Weights of a small transformer language model: untied embeddings, 9467 steps.
Each number is 200 + 20 x the weight over its row's rms, rounded and kept within 0 to 999. Layers, rows and columns count from 0. The size before them is the row's rms in percent of the matrix's.

# layer 5 MLP down, 128x512, rms 0.0621, rows 43-127, columns 448-511
101,194,205,176,178,193,177,228,209,194,219,191,201,221,204,231,229,189,202,222,214,216,209,196,218,186,188,210,229,168,217,171,166,219,176,209,192,209,159,182,247,234,219,189,149,198,209,216,201,217,205,200,201,204,185,204,213,202,232,191,221,207,214,161,165
098,202,192,203,210,222,213,237,224,197,189,230,184,222,162,199,193,209,174,200,192,213,207,199,174,189,208,223,213,205,214,210,196,216,193,187,201,213,233,231,184,192,180,205,168,232,210,236,207,192,221,222,159,200,198,195,215,204,182,198,190,195,193,199,189
108,171,193,229,180,198,190,213,167,239,204,226,179,223,206,207,198,165,178,200,203,250,176,207,196,183,240,214,211,226,210,217,189,169,197,230,205,216,231,179,193,214,222,226,215,216,241,180,174,212,178,212,195,217,206,195,179,216,229,180,190,192,156,195,182
100,183,193,200,240,217,214,166,151,218,214,182,190,214,217,194,198,206,216,231,184,175,211,177,228,181,208,194,249,184,173,198,219,216,212,241,186,198,224,178,203,196,181,207,198,201,194,160,184,154,231,218,197,190,200,214,233,184,187,217,196,160,202,208,242
101,221,234,212,205,173,192,195,214,185,174,186,197,187,224,195,192,211,184,155,212,218,229,204,210,203,205,215,187,194,183,165,207,194,204,196,170,186,203,200,142,219,190,169,234,242,211,213,198,210,193,189,211,193,185,208,185,217,184,183,204,240,190,181,225
104,189,187,186,203,201,208,211,182,195,180,199,180,194,193,232,171,176,190,175,199,180,174,196,195,198,222,199,213,178,199,222,218,180,210,200,198,166,217,215,179,174,207,194,171,188,200,198,201,182,194,175,191,204,176,216,213,172,229,205,191,187,193,226,205
109,223,179,234,196,208,169,184,191,210,202,206,159,167,227,233,177,216,206,192,190,233,190,227,175,178,237,211,216,193,178,206,184,204,217,209,209,213,204,180,217,229,191,230,229,208,205,227,174,187,195,229,223,213,193,189,177,224,238,183,201,180,227,155,224
100,237,155,210,223,215,189,191,206,171,199,205,198,187,187,181,212,181,243,187,216,221,207,205,204,221,177,213,245,159,165,190,164,195,172,218,176,223,217,191,242,220,187,181,200,235,181,202,182,218,190,192,203,219,192,218,186,194,198,174,162,212,213,170,205
102,192,215,176,183,236,262,211,209,202,207,171,236,234,178,172,186,191,193,203,204,208,206,168,211,216,221,205,202,165,223,193,193,183,231,177,205,183,205,182,218,170,214,209,179,214,192,185,200,180,222,226,204,226,220,197,210,210,191,185,221,212,207,201,210
101,204,212,215,187,182,205,192,178,164,178,217,216,182,184,198,199,209,217,242,183,214,213,212,213,196,211,206,180,213,218,196,231,232,183,197,219,240,203,209,179,216,208,183,256,204,199,216,226,199,224,206,187,170,188,218,198,190,204,178,193,183,226,197,180
104,223,145,200,189,173,194,218,171,173,191,213,177,197,216,189,191,191,201,177,174,234,230,189,188,200,185,218,250,228,219,193,215,165,180,198,192,202,212,206,209,178,195,201,187,188,169,220,213,234,210,226,195,185,204,199,198,210,190,200,220,207,242,210,171
097,225,186,223,239,217,202,219,226,207,171,210,208,187,170,208,211,186,181,191,184,187,181,191,191,180,196,233,231,220,226,198,194,197,218,187,232,188,174,237,191,226,183,195,210,186,205,194,217,218,199,224,178,197,198,174,180,205,187,189,209,168,229,196,183
101,225,189,258,197,182,177,215,193,212,220,210,163,187,228,225,195,227,196,203,220,229,200,257,215,194,202,234,208,206,197,210,197,200,206,165,193,234,182,217,227,248,218,196,228,220,195,200,210,193,217,224,210,188,171,214,213,195,211,176,199,190,209,198,180
101,206,203,203,206,224,225,189,178,219,225,268,181,209,190,222,241,189,214,209,233,210,192,186,208,207,205,165,223,226,176,200,222,219,218,207,201,191,170,212,242,201,205,205,219,216,190,204,151,174,175,199,208,186,208,215,195,199,194,206,190,195,201,213,198
097,208,185,202,221,194,211,185,208,192,190,210,202,185,167,226,197,184,215,166,192,228,192,192,185,189,199,185,208,210,236,205,202,179,216,177,236,211,201,221,205,164,204,206,199,172,232,215,217,195,186,213,174,220,190,197,195,209,179,192,203,188,193,211,173
110,239,223,223,184,218,191,200,224,244,168,204,203,207,230,197,203,171,172,244,181,203,219,214,196,239,216,199,205,229,222,208,174,183,241,200,203,217,223,189,195,198,210,217,160,201,219,177,184,200,192,231,212,190,194,191,173,196,192,200,204,196,238,181,171
091,210,149,210,199,185,170,217,252,202,203,191,198,258,201,200,227,179,191,189,181,207,208,223,233,194,228,199,194,219,203,225,190,179,171,157,211,248,196,208,197,209,198,206,197,243,205,246,220,193,147,174,203,252,163,187,194,213,195,196,197,234,194,197,190
104,212,218,202,195,180,199,197,234,204,199,158,215,216,235,188,207,235,185,218,244,198,196,210,169,202,175,185,213,202,204,193,195,202,169,201,212,196,196,193,208,200,191,162,196,219,203,201,211,178,196,215,228,192,209,174,203,218,174,177,197,228,223,205,180
094,203,163,198,197,216,229,182,207,156,189,182,189,200,199,202,218,211,153,214,209,186,217,170,255,203,227,179,193,206,191,190,220,176,194,204,220,236,192,204,179,192,198,173,180,181,200,234,179,184,166,187,181,202,245,218,193,184,227,201,195,233,189,214,227
110,188,199,202,210,227,206,190,204,174,192,191,197,183,234,186,205,211,192,211,203,208,193,212,201,199,230,183,211,201,195,191,189,180,210,199,195,183,215,212,208,192,195,196,190,210,174,198,198,214,176,228,183,174,228,192,202,176,192,177,210,238,198,228,220
098,205,234,222,191,225,210,181,205,205,206,216,192,203,189,190,188,222,188,205,222,161,214,228,184,205,227,175,192,175,243,179,223,176,222,240,212,194,181,222,217,179,205,199,198,187,210,217,189,224,194,175,198,202,206,216,193,240,218,181,199,205,216,213,148
093,207,167,202,208,150,172,172,182,210,190,168,209,188,225,201,203,220,219,217,213,225,182,215,204,214,248,192,203,183,217,196,203,156,158,216,213,196,175,183,217,187,185,187,226,156,191,203,179,182,204,217,213,185,215,189,210,196,207,220,198,196,232,197,173
097,215,219,280,226,217,162,225,224,188,241,143,192,185,207,212,178,170,211,210,226,202,197,209,228,191,232,216,175,202,208,176,188,183,219,183,199,206,223,220,189,232,206,180,230,228,205,204,212,198,206,194,220,184,208,197,179,238,199,229,182,199,237,180,190
095,184,193,219,212,174,166,199,224,181,173,197,196,196,227,215,201,258,185,204,227,175,192,181,212,191,210,187,201,217,208,220,222,217,198,189,201,155,207,196,169,191,197,210,184,178,188,224,207,215,182,191,219,202,213,167,192,187,192,234,211,192,161,208,180
101,163,209,186,209,175,186,225,184,228,209,193,208,169,212,219,200,203,185,190,211,181,165,207,180,221,178,206,188,202,194,183,207,199,220,171,197,180,185,204,169,185,221,188,217,196,205,188,203,181,214,176,224,228,206,206,220,195,184,207,196,236,221,191,222
097,181,199,219,222,201,203,177,184,211,218,168,197,218,201,220,196,184,200,210,198,184,192,165,165,203,184,241,191,191,196,162,203,213,196,203,241,197,187,187,215,200,214,224,201,213,198,196,165,207,208,183,202,190,211,181,169,223,159,211,184,167,167,204,165
098,239,189,226,186,208,213,192,181,207,226,202,204,199,201,224,168,195,191,217,198,176,194,245,222,236,197,227,234,170,204,213,180,221,196,193,178,191,211,232,237,201,177,241,215,216,195,199,229,209,192,201,244,204,221,209,216,227,163,194,190,214,225,193,198
102,215,209,200,181,186,200,162,212,199,199,224,209,216,240,206,212,219,228,210,192,215,185,230,176,166,195,255,168,193,211,209,201,188,213,190,202,179,250,230,169,194,211,194,209,221,174,160,183,197,222,224,186,200,234,241,212,156,159,171,210,202,189,192,227
105,197,189,175,214,186,190,178,191,194,188,195,229,220,176,162,231,185,218,223,186,215,219,175,200,213,178,197,178,178,233,197,195,196,191,258,225,200,168,192,171,224,200,172,175,207,229,178,203,173,169,185,193,196,223,189,165,199,182,187,181,222,184,231,204
103,169,205,202,196,213,195,189,162,206,225,182,188,205,190,176,198,214,189,175,212,211,209,195,216,207,226,205,194,176,199,195,195,193,187,193,205,195,211,189,199,193,190,192,225,212,211,225,207,203,191,211,211,198,223,191,197,189,215,190,210,192,194,173,171
105,192,194,185,197,179,203,210,173,206,237,205,220,228,196,170,217,189,215,219,187,206,175,182,179,186,223,208,236,158,192,202,216,179,187,179,196,170,197,197,208,215,177,180,187,197,189,219,181,201,179,223,185,186,162,180,227,170,187,217,193,192,198,199,203
106,197,193,199,206,184,202,228,233,218,181,209,199,227,206,211,203,183,184,213,163,166,208,202,177,180,211,233,212,202,174,208,207,188,169,219,221,183,210,182,202,216,238,219,174,182,200,196,211,222,209,189,197,235,186,222,189,174,228,252,234,158,222,203,211
102,183,219,173,216,162,210,192,191,210,204,175,206,183,177,218,207,218,198,235,211,167,224,169,209,216,170,215,242,224,200,187,191,191,194,200,226,198,194,161,199,214,176,196,201,211,210,206,188,224,224,207,200,222,193,238,185,207,197,179,222,202,206,182,187
094,190,214,187,205,172,206,177,168,221,217,231,189,224,164,196,204,218,194,190,230,219,192,194,209,205,191,187,223,198,205,196,205,196,182,247,175,200,228,197,265,206,198,219,236,212,207,221,232,218,221,223,160,199,208,183,208,194,200,191,184,191,229,189,196
101,204,211,211,225,174,177,221,226,207,173,192,191,222,215,225,166,193,185,204,149,217,177,200,215,212,205,236,197,199,183,206,199,212,175,216,203,180,192,199,207,187,213,218,202,232,224,202,189,180,194,211,248,206,157,197,221,208,194,192,177,209,202,207,202
099,200,220,169,187,227,218,213,206,202,204,228,212,211,189,219,198,172,188,209,240,172,182,204,189,220,195,232,176,207,195,199,209,197,212,219,171,192,184,164,205,207,216,170,167,151,187,202,195,182,186,222,179,173,211,183,192,177,183,222,169,188,196,169,199
092,186,228,194,192,194,200,199,244,204,174,215,192,207,215,236,194,171,222,204,205,160,182,206,213,211,199,228,189,191,212,185,185,197,220,165,202,232,209,191,220,175,198,191,233,184,225,212,190,215,186,220,171,204,200,206,182,206,173,181,205,206,204,206,203
102,190,230,192,179,161,219,191,186,199,181,204,211,168,210,197,227,188,231,203,211,204,176,206,203,221,190,208,190,217,210,200,206,225,215,160,218,253,181,209,193,212,203,219,206,153,201,228,243,202,238,183,185,219,216,213,178,194,223,187,186,210,168,210,243
096,199,188,174,203,236,205,208,179,238,229,204,213,182,201,178,221,223,230,165,173,190,200,181,182,187,163,168,197,220,172,202,179,267,198,228,196,207,173,242,204,162,189,165,182,197,208,197,216,164,200,191,206,223,182,198,199,203,195,166,182,208,177,210,202
101,226,235,198,217,251,223,234,190,209,209,197,247,217,179,193,220,198,230,184,203,198,180,214,237,207,175,183,211,174,200,186,166,183,206,219,203,181,148,201,191,198,208,193,182,184,207,196,195,175,211,203,198,214,203,194,184,218,170,230,166,195,189,199,228
098,213,223,192,178,212,192,186,213,177,149,234,195,179,195,215,162,227,224,198,211,174,175,188,186,206,182,198,184,179,220,242,170,226,184,195,220,219,191,198,217,192,242,211,163,231,172,201,205,217,210,169,215,207,220,199,191,218,205,155,178,195,195,192,233
101,161,183,163,186,233,181,212,191,190,209,195,187,191,188,185,203,195,185,176,172,201,197,186,227,187,212,215,176,221,173,194,176,221,186,171,190,253,218,206,180,211,184,192,218,210,175,188,210,207,192,166,205,181,198,229,188,203,224,229,214,186,190,208,226
100,199,219,217,177,202,214,226,162,185,220,207,238,208,167,222,249,136,211,222,184,176,145,234,177,221,210,203,146,182,206,211,203,184,216,192,201,197,190,206,193,168,241,188,200,169,195,198,196,173,215,188,179,217,185,181,187,208,186,195,166,223,179,190,181
100,210,239,209,198,192,182,163,208,211,174,233,212,232,198,191,180,199,206,212,189,198,199,197,214,224,226,186,199,198,201,210,203,194,213,206,224,188,206,189,174,182,179,213,209,201,202,190,207,199,206,180,213,208,189,180,214,193,207,189,207,217,183,215,198
107,160,213,154,236,203,203,194,202,166,216,201,208,192,173,163,189,180,196,181,192,199,154,193,196,216,154,209,194,194,214,164,186,194,164,167,148,232,180,177,163,197,188,165,218,186,198,176,176,200,192,229,176,184,210,215,204,205,198,198,212,195,128,205,215
094,223,234,203,201,178,215,185,209,226,215,186,173,202,221,227,179,203,226,188,210,195,203,199,219,198,244,190,250,216,226,211,229,192,194,198,216,159,201,188,158,175,184,205,179,193,226,201,199,230,207,217,154,209,221,220,201,201,196,212,198,183,193,183,181
111,187,190,204,225,196,197,219,215,223,178,205,213,176,171,204,208,202,174,188,165,196,201,206,210,192,208,175,195,216,209,192,207,218,227,248,216,210,204,189,220,212,225,240,182,207,213,208,199,172,191,168,204,176,187,168,206,203,197,236,246,165,212,201,198
101,187,239,232,202,197,194,189,205,199,196,213,223,178,174,204,187,200,218,179,194,193,242,194,217,185,183,175,181,206,173,177,193,174,199,194,204,191,207,218,223,194,231,146,198,170,147,193,184,205,177,185,186,184,220,171,211,251,212,206,186,149,222,179,187
100,193,204,204,207,234,198,191,201,209,227,190,208,185,178,186,221,193,206,191,210,224,198,165,186,216,238,185,164,210,165,183,216,210,218,174,179,219,146,171,217,166,202,252,210,188,206,182,206,182,189,228,203,237,183,214,200,180,219,193,213,190,187,196,167
100,239,215,175,179,196,161,233,190,176,199,198,204,203,227,195,196,190,194,200,179,204,184,207,196,187,210,164,196,183,175,201,198,191,184,202,223,218,196,199,191,203,198,198,213,242,241,217,216,222,201,202,206,193,208,210,211,188,210,201,213,204,205,210,213
103,190,201,206,223,200,202,192,221,207,206,214,196,235,193,208,217,213,210,199,191,207,216,191,200,195,191,192,144,168,233,202,180,183,173,213,193,225,210,207,195,224,230,220,209,212,169,210,238,172,175,157,193,184,201,170,227,185,174,174,211,184,172,216,161
107,175,180,207,211,213,188,197,191,189,208,198,230,208,214,230,194,213,194,191,173,199,190,197,231,185,197,197,169,185,185,224,190,181,216,212,217,211,190,194,200,203,225,210,220,214,194,178,177,227,179,157,198,191,190,212,212,189,228,225,249,181,194,142,229
107,215,175,227,198,202,184,168,214,217,180,181,205,189,182,192,210,207,182,197,170,223,191,228,174,200,215,162,164,167,200,213,211,198,215,189,226,209,205,215,187,176,210,242,247,189,174,177,209,231,185,141,246,197,185,212,187,231,180,221,184,188,234,195,153
096,201,198,186,212,202,189,197,223,217,201,223,222,220,221,172,212,226,199,171,220,168,221,207,182,173,210,180,178,198,186,199,239,261,219,188,186,216,221,176,197,186,182,207,190,200,200,213,204,178,164,223,253,181,190,200,207,226,182,194,210,193,189,207,211
100,222,167,211,217,157,216,221,199,208,199,182,183,193,206,200,188,173,224,197,184,202,218,217,241,192,165,223,193,223,206,212,219,192,175,186,192,217,238,194,158,188,165,198,199,210,218,234,202,266,159,192,236,209,208,203,206,213,197,183,197,210,197,214,175
093,181,213,161,200,177,224,187,202,207,220,170,224,190,198,207,214,192,212,177,163,211,197,202,206,214,210,214,187,209,226,214,187,161,212,216,180,202,195,223,211,206,214,226,212,128,189,194,201,200,177,218,193,234,185,205,208,193,199,182,184,204,201,244,201
098,221,200,208,207,170,212,205,203,226,185,182,193,199,205,199,165,232,213,224,219,201,170,200,196,224,227,146,173,213,223,193,210,199,208,214,188,209,212,204,188,186,224,197,202,216,163,227,213,211,211,196,201,219,219,244,201,200,196,253,225,195,215,237,172
102,205,222,193,217,174,181,219,178,148,200,230,159,177,197,200,200,191,205,232,204,226,208,166,191,196,228,183,211,164,196,208,215,218,171,221,223,196,169,193,222,253,196,207,204,176,209,215,205,178,214,173,178,208,208,186,200,174,226,201,234,193,197,195,191
099,182,209,191,182,191,210,176,187,189,204,213,205,204,217,190,215,190,184,211,236,208,178,198,210,206,192,189,205,205,171,215,192,203,173,163,193,205,210,224,214,239,210,204,190,207,219,207,219,231,231,170,187,178,208,211,156,187,212,190,196,199,230,229,193
105,181,210,193,183,174,183,199,156,188,211,183,219,179,186,183,189,242,214,163,186,172,206,187,191,213,185,165,211,178,197,205,183,201,236,190,209,213,170,167,206,207,182,207,192,221,179,190,183,217,198,216,172,196,217,212,245,217,214,220,203,177,207,191,221
096,161,176,218,209,195,179,200,222,194,216,185,231,199,219,194,185,175,230,182,145,205,217,231,188,191,192,209,215,219,198,199,166,211,203,205,192,176,203,178,205,191,191,227,200,189,186,196,211,201,196,209,172,169,189,182,188,231,200,198,203,171,220,148,209
096,221,194,212,222,184,196,205,230,225,247,207,211,182,189,197,204,207,179,238,184,181,200,209,212,228,193,175,210,196,174,181,195,188,207,220,212,169,216,206,208,209,202,219,236,196,159,223,210,213,235,228,209,218,193,190,204,136,213,211,236,202,181,213,220
099,200,220,216,231,224,197,183,222,170,183,232,201,193,193,204,216,171,199,204,185,169,184,213,169,173,229,191,173,196,185,204,208,204,215,216,223,177,192,222,202,209,225,184,242,177,185,213,197,191,232,207,177,226,206,213,154,184,211,211,218,181,212,183,204
103,199,230,186,171,218,203,175,184,230,196,206,237,205,211,209,228,182,199,229,235,235,189,196,196,162,209,225,190,250,183,196,249,209,224,222,188,231,176,166,204,163,205,212,208,205,218,163,173,186,214,225,193,196,178,209,183,212,196,196,184,230,192,228,230
098,225,215,249,216,195,179,208,219,178,228,146,175,172,227,205,223,205,198,216,177,221,230,230,223,203,197,184,219,214,209,183,200,196,229,174,176,194,216,210,220,201,183,202,213,169,201,215,216,210,180,253,207,172,201,195,211,220,229,194,211,208,197,201,194
100,195,224,223,197,207,206,213,198,197,232,202,187,186,196,215,217,231,177,219,225,212,201,197,197,200,224,163,223,183,159,190,186,244,180,204,188,232,217,209,183,217,214,181,207,210,245,160,199,224,215,211,196,210,206,198,199,198,183,179,225,229,183,201,192
100,231,175,197,193,200,208,228,208,206,208,193,175,209,223,201,184,177,219,192,214,196,200,210,210,193,202,209,205,207,211,186,189,186,184,185,179,192,206,205,196,235,191,177,206,241,216,190,208,185,205,182,186,199,207,198,253,214,200,149,226,191,202,218,176
101,174,165,194,183,214,229,198,190,187,197,176,189,203,221,166,219,204,162,209,223,194,193,164,219,203,172,202,200,212,170,202,202,192,206,221,197,207,234,181,180,191,225,221,192,197,208,199,173,197,234,184,215,187,189,221,162,204,160,176,189,199,221,185,224
097,204,184,216,228,194,169,189,164,217,176,207,219,194,164,216,197,205,208,167,189,236,203,228,212,205,127,213,205,191,207,193,205,208,204,174,203,235,176,235,203,169,185,206,193,172,169,212,187,210,222,189,198,203,220,216,196,210,231,183,247,186,166,215,179
108,210,205,223,233,214,191,179,200,240,194,223,205,186,205,150,170,180,173,222,190,197,182,219,167,217,177,190,181,178,193,197,192,225,178,175,214,228,209,185,198,193,165,208,198,170,209,225,184,201,211,225,216,228,210,210,177,188,186,214,220,203,183,199,200
100,242,197,194,187,196,202,209,205,186,183,200,189,173,196,191,195,225,191,199,239,200,234,186,243,202,229,165,204,209,191,191,229,169,220,212,159,189,211,185,196,198,224,208,202,242,211,215,220,213,227,206,225,212,192,179,199,242,191,207,211,207,177,195,189
093,199,188,197,208,167,197,184,211,220,202,248,195,202,196,227,155,207,216,176,206,215,221,178,215,204,231,227,190,199,207,209,194,205,214,202,202,211,235,214,210,193,208,210,171,209,216,205,194,182,243,179,209,164,211,200,182,187,225,195,190,224,169,196,194
093,191,186,193,208,216,213,236,210,218,200,210,183,196,198,213,194,209,209,193,215,200,209,196,191,203,185,187,207,196,183,223,172,171,204,165,182,180,212,194,193,242,188,169,180,165,213,192,197,174,173,207,139,178,231,195,182,204,244,170,155,204,199,199,215
100,186,214,202,191,230,230,174,193,214,184,187,217,184,189,226,195,207,157,189,211,168,192,174,167,231,156,204,158,199,174,216,198,212,236,221,221,221,208,233,214,231,229,224,190,227,202,210,217,188,206,228,163,181,196,192,177,204,189,214,207,190,237,209,213
098,226,185,192,207,192,178,261,220,236,231,179,186,158,193,190,196,229,175,189,205,210,238,168,201,210,176,161,229,201,220,198,181,178,163,176,200,175,150,186,199,220,207,173,222,202,208,218,217,192,216,168,221,184,197,182,183,209,230,189,167,220,223,188,186
108,167,197,179,163,191,206,188,191,207,179,201,192,203,227,196,202,207,207,242,243,209,202,222,189,220,192,160,205,215,219,216,148,170,198,243,208,206,214,181,191,189,170,187,193,184,191,200,217,175,243,242,175,171,222,173,203,201,224,187,196,216,198,205,209
098,178,231,182,195,188,187,202,180,198,164,160,186,194,215,199,193,186,198,194,208,238,194,233,179,212,218,185,207,205,174,179,227,204,242,184,198,196,194,207,221,207,218,194,183,234,171,170,232,174,193,226,151,197,189,216,192,182,212,229,210,190,206,203,185
098,164,157,189,239,221,237,206,182,245,171,202,161,178,216,182,171,217,209,198,201,195,228,193,228,215,172,190,183,216,176,191,189,229,174,171,182,216,192,177,214,192,237,197,160,201,204,214,197,211,201,182,173,210,197,247,218,215,215,181,195,185,208,218,174
096,202,223,187,200,213,253,211,169,178,183,207,187,204,189,190,226,214,196,229,195,191,187,208,201,207,210,212,211,189,210,212,170,154,178,198,178,173,199,170,206,222,207,219,195,226,205,221,213,195,184,204,226,198,190,260,246,217,178,207,178,204,199,188,212
100,211,205,168,200,217,207,204,222,161,214,206,204,219,175,204,185,189,169,183,196,202,191,231,187,191,190,202,193,182,232,198,185,252,214,195,172,198,187,203,182,209,215,207,222,185,184,183,200,208,179,190,191,222,187,198,187,222,193,180,213,196,192,205,222
094,198,208,183,171,181,213,179,186,197,204,187,191,153,223,218,188,184,199,166,217,195,182,186,177,210,221,208,211,184,222,162,246,246,210,209,220,216,185,211,212,199,190,179,220,210,232,187,203,220,237,222,213,144,224,190,216,188,185,234,222,212,199,203,195
102,151,215,224,199,212,167,196,234,215,189,218,181,225,162,196,219,205,218,194,225,204,186,196,228,189,203,201,216,199,204,200,260,203,207,177,230,207,180,218,214,199,229,174,209,193,168,212,174,211,188,194,210,180,214,204,195,163,183,233,224,202,215,197,180
099,179,153,204,217,180,226,192,207,197,177,207,214,195,197,222,201,195,228,210,198,159,192,187,178,205,191,182,194,200,223,187,187,212,227,219,210,233,242,210,156,163,187,184,185,233,184,214,194,177,196,204,175,183,232,215,205,164,226,241,156,217,180,223,210
098,235,219,202,203,211,185,197,174,195,232,174,213,238,183,193,204,213,165,188,208,222,214,188,206,177,163,224,199,212,168,175,169,228,168,223,188,198,209,206,150,214,185,218,191,208,191,167,198,163,178,185,209,182,208,203,217,198,165,171,191,210,205,164,213
097,215,240,190,195,194,230,199,200,165,235,216,238,199,175,201,180,192,210,199,196,189,217,178,203,163,195,222,167,204,190,195,235,196,199,227,197,209,177,209,208,173,177,183,213,210,204,202,189,182,214,211,170,213,164,225,198,200,173,187,230,205,221,185,212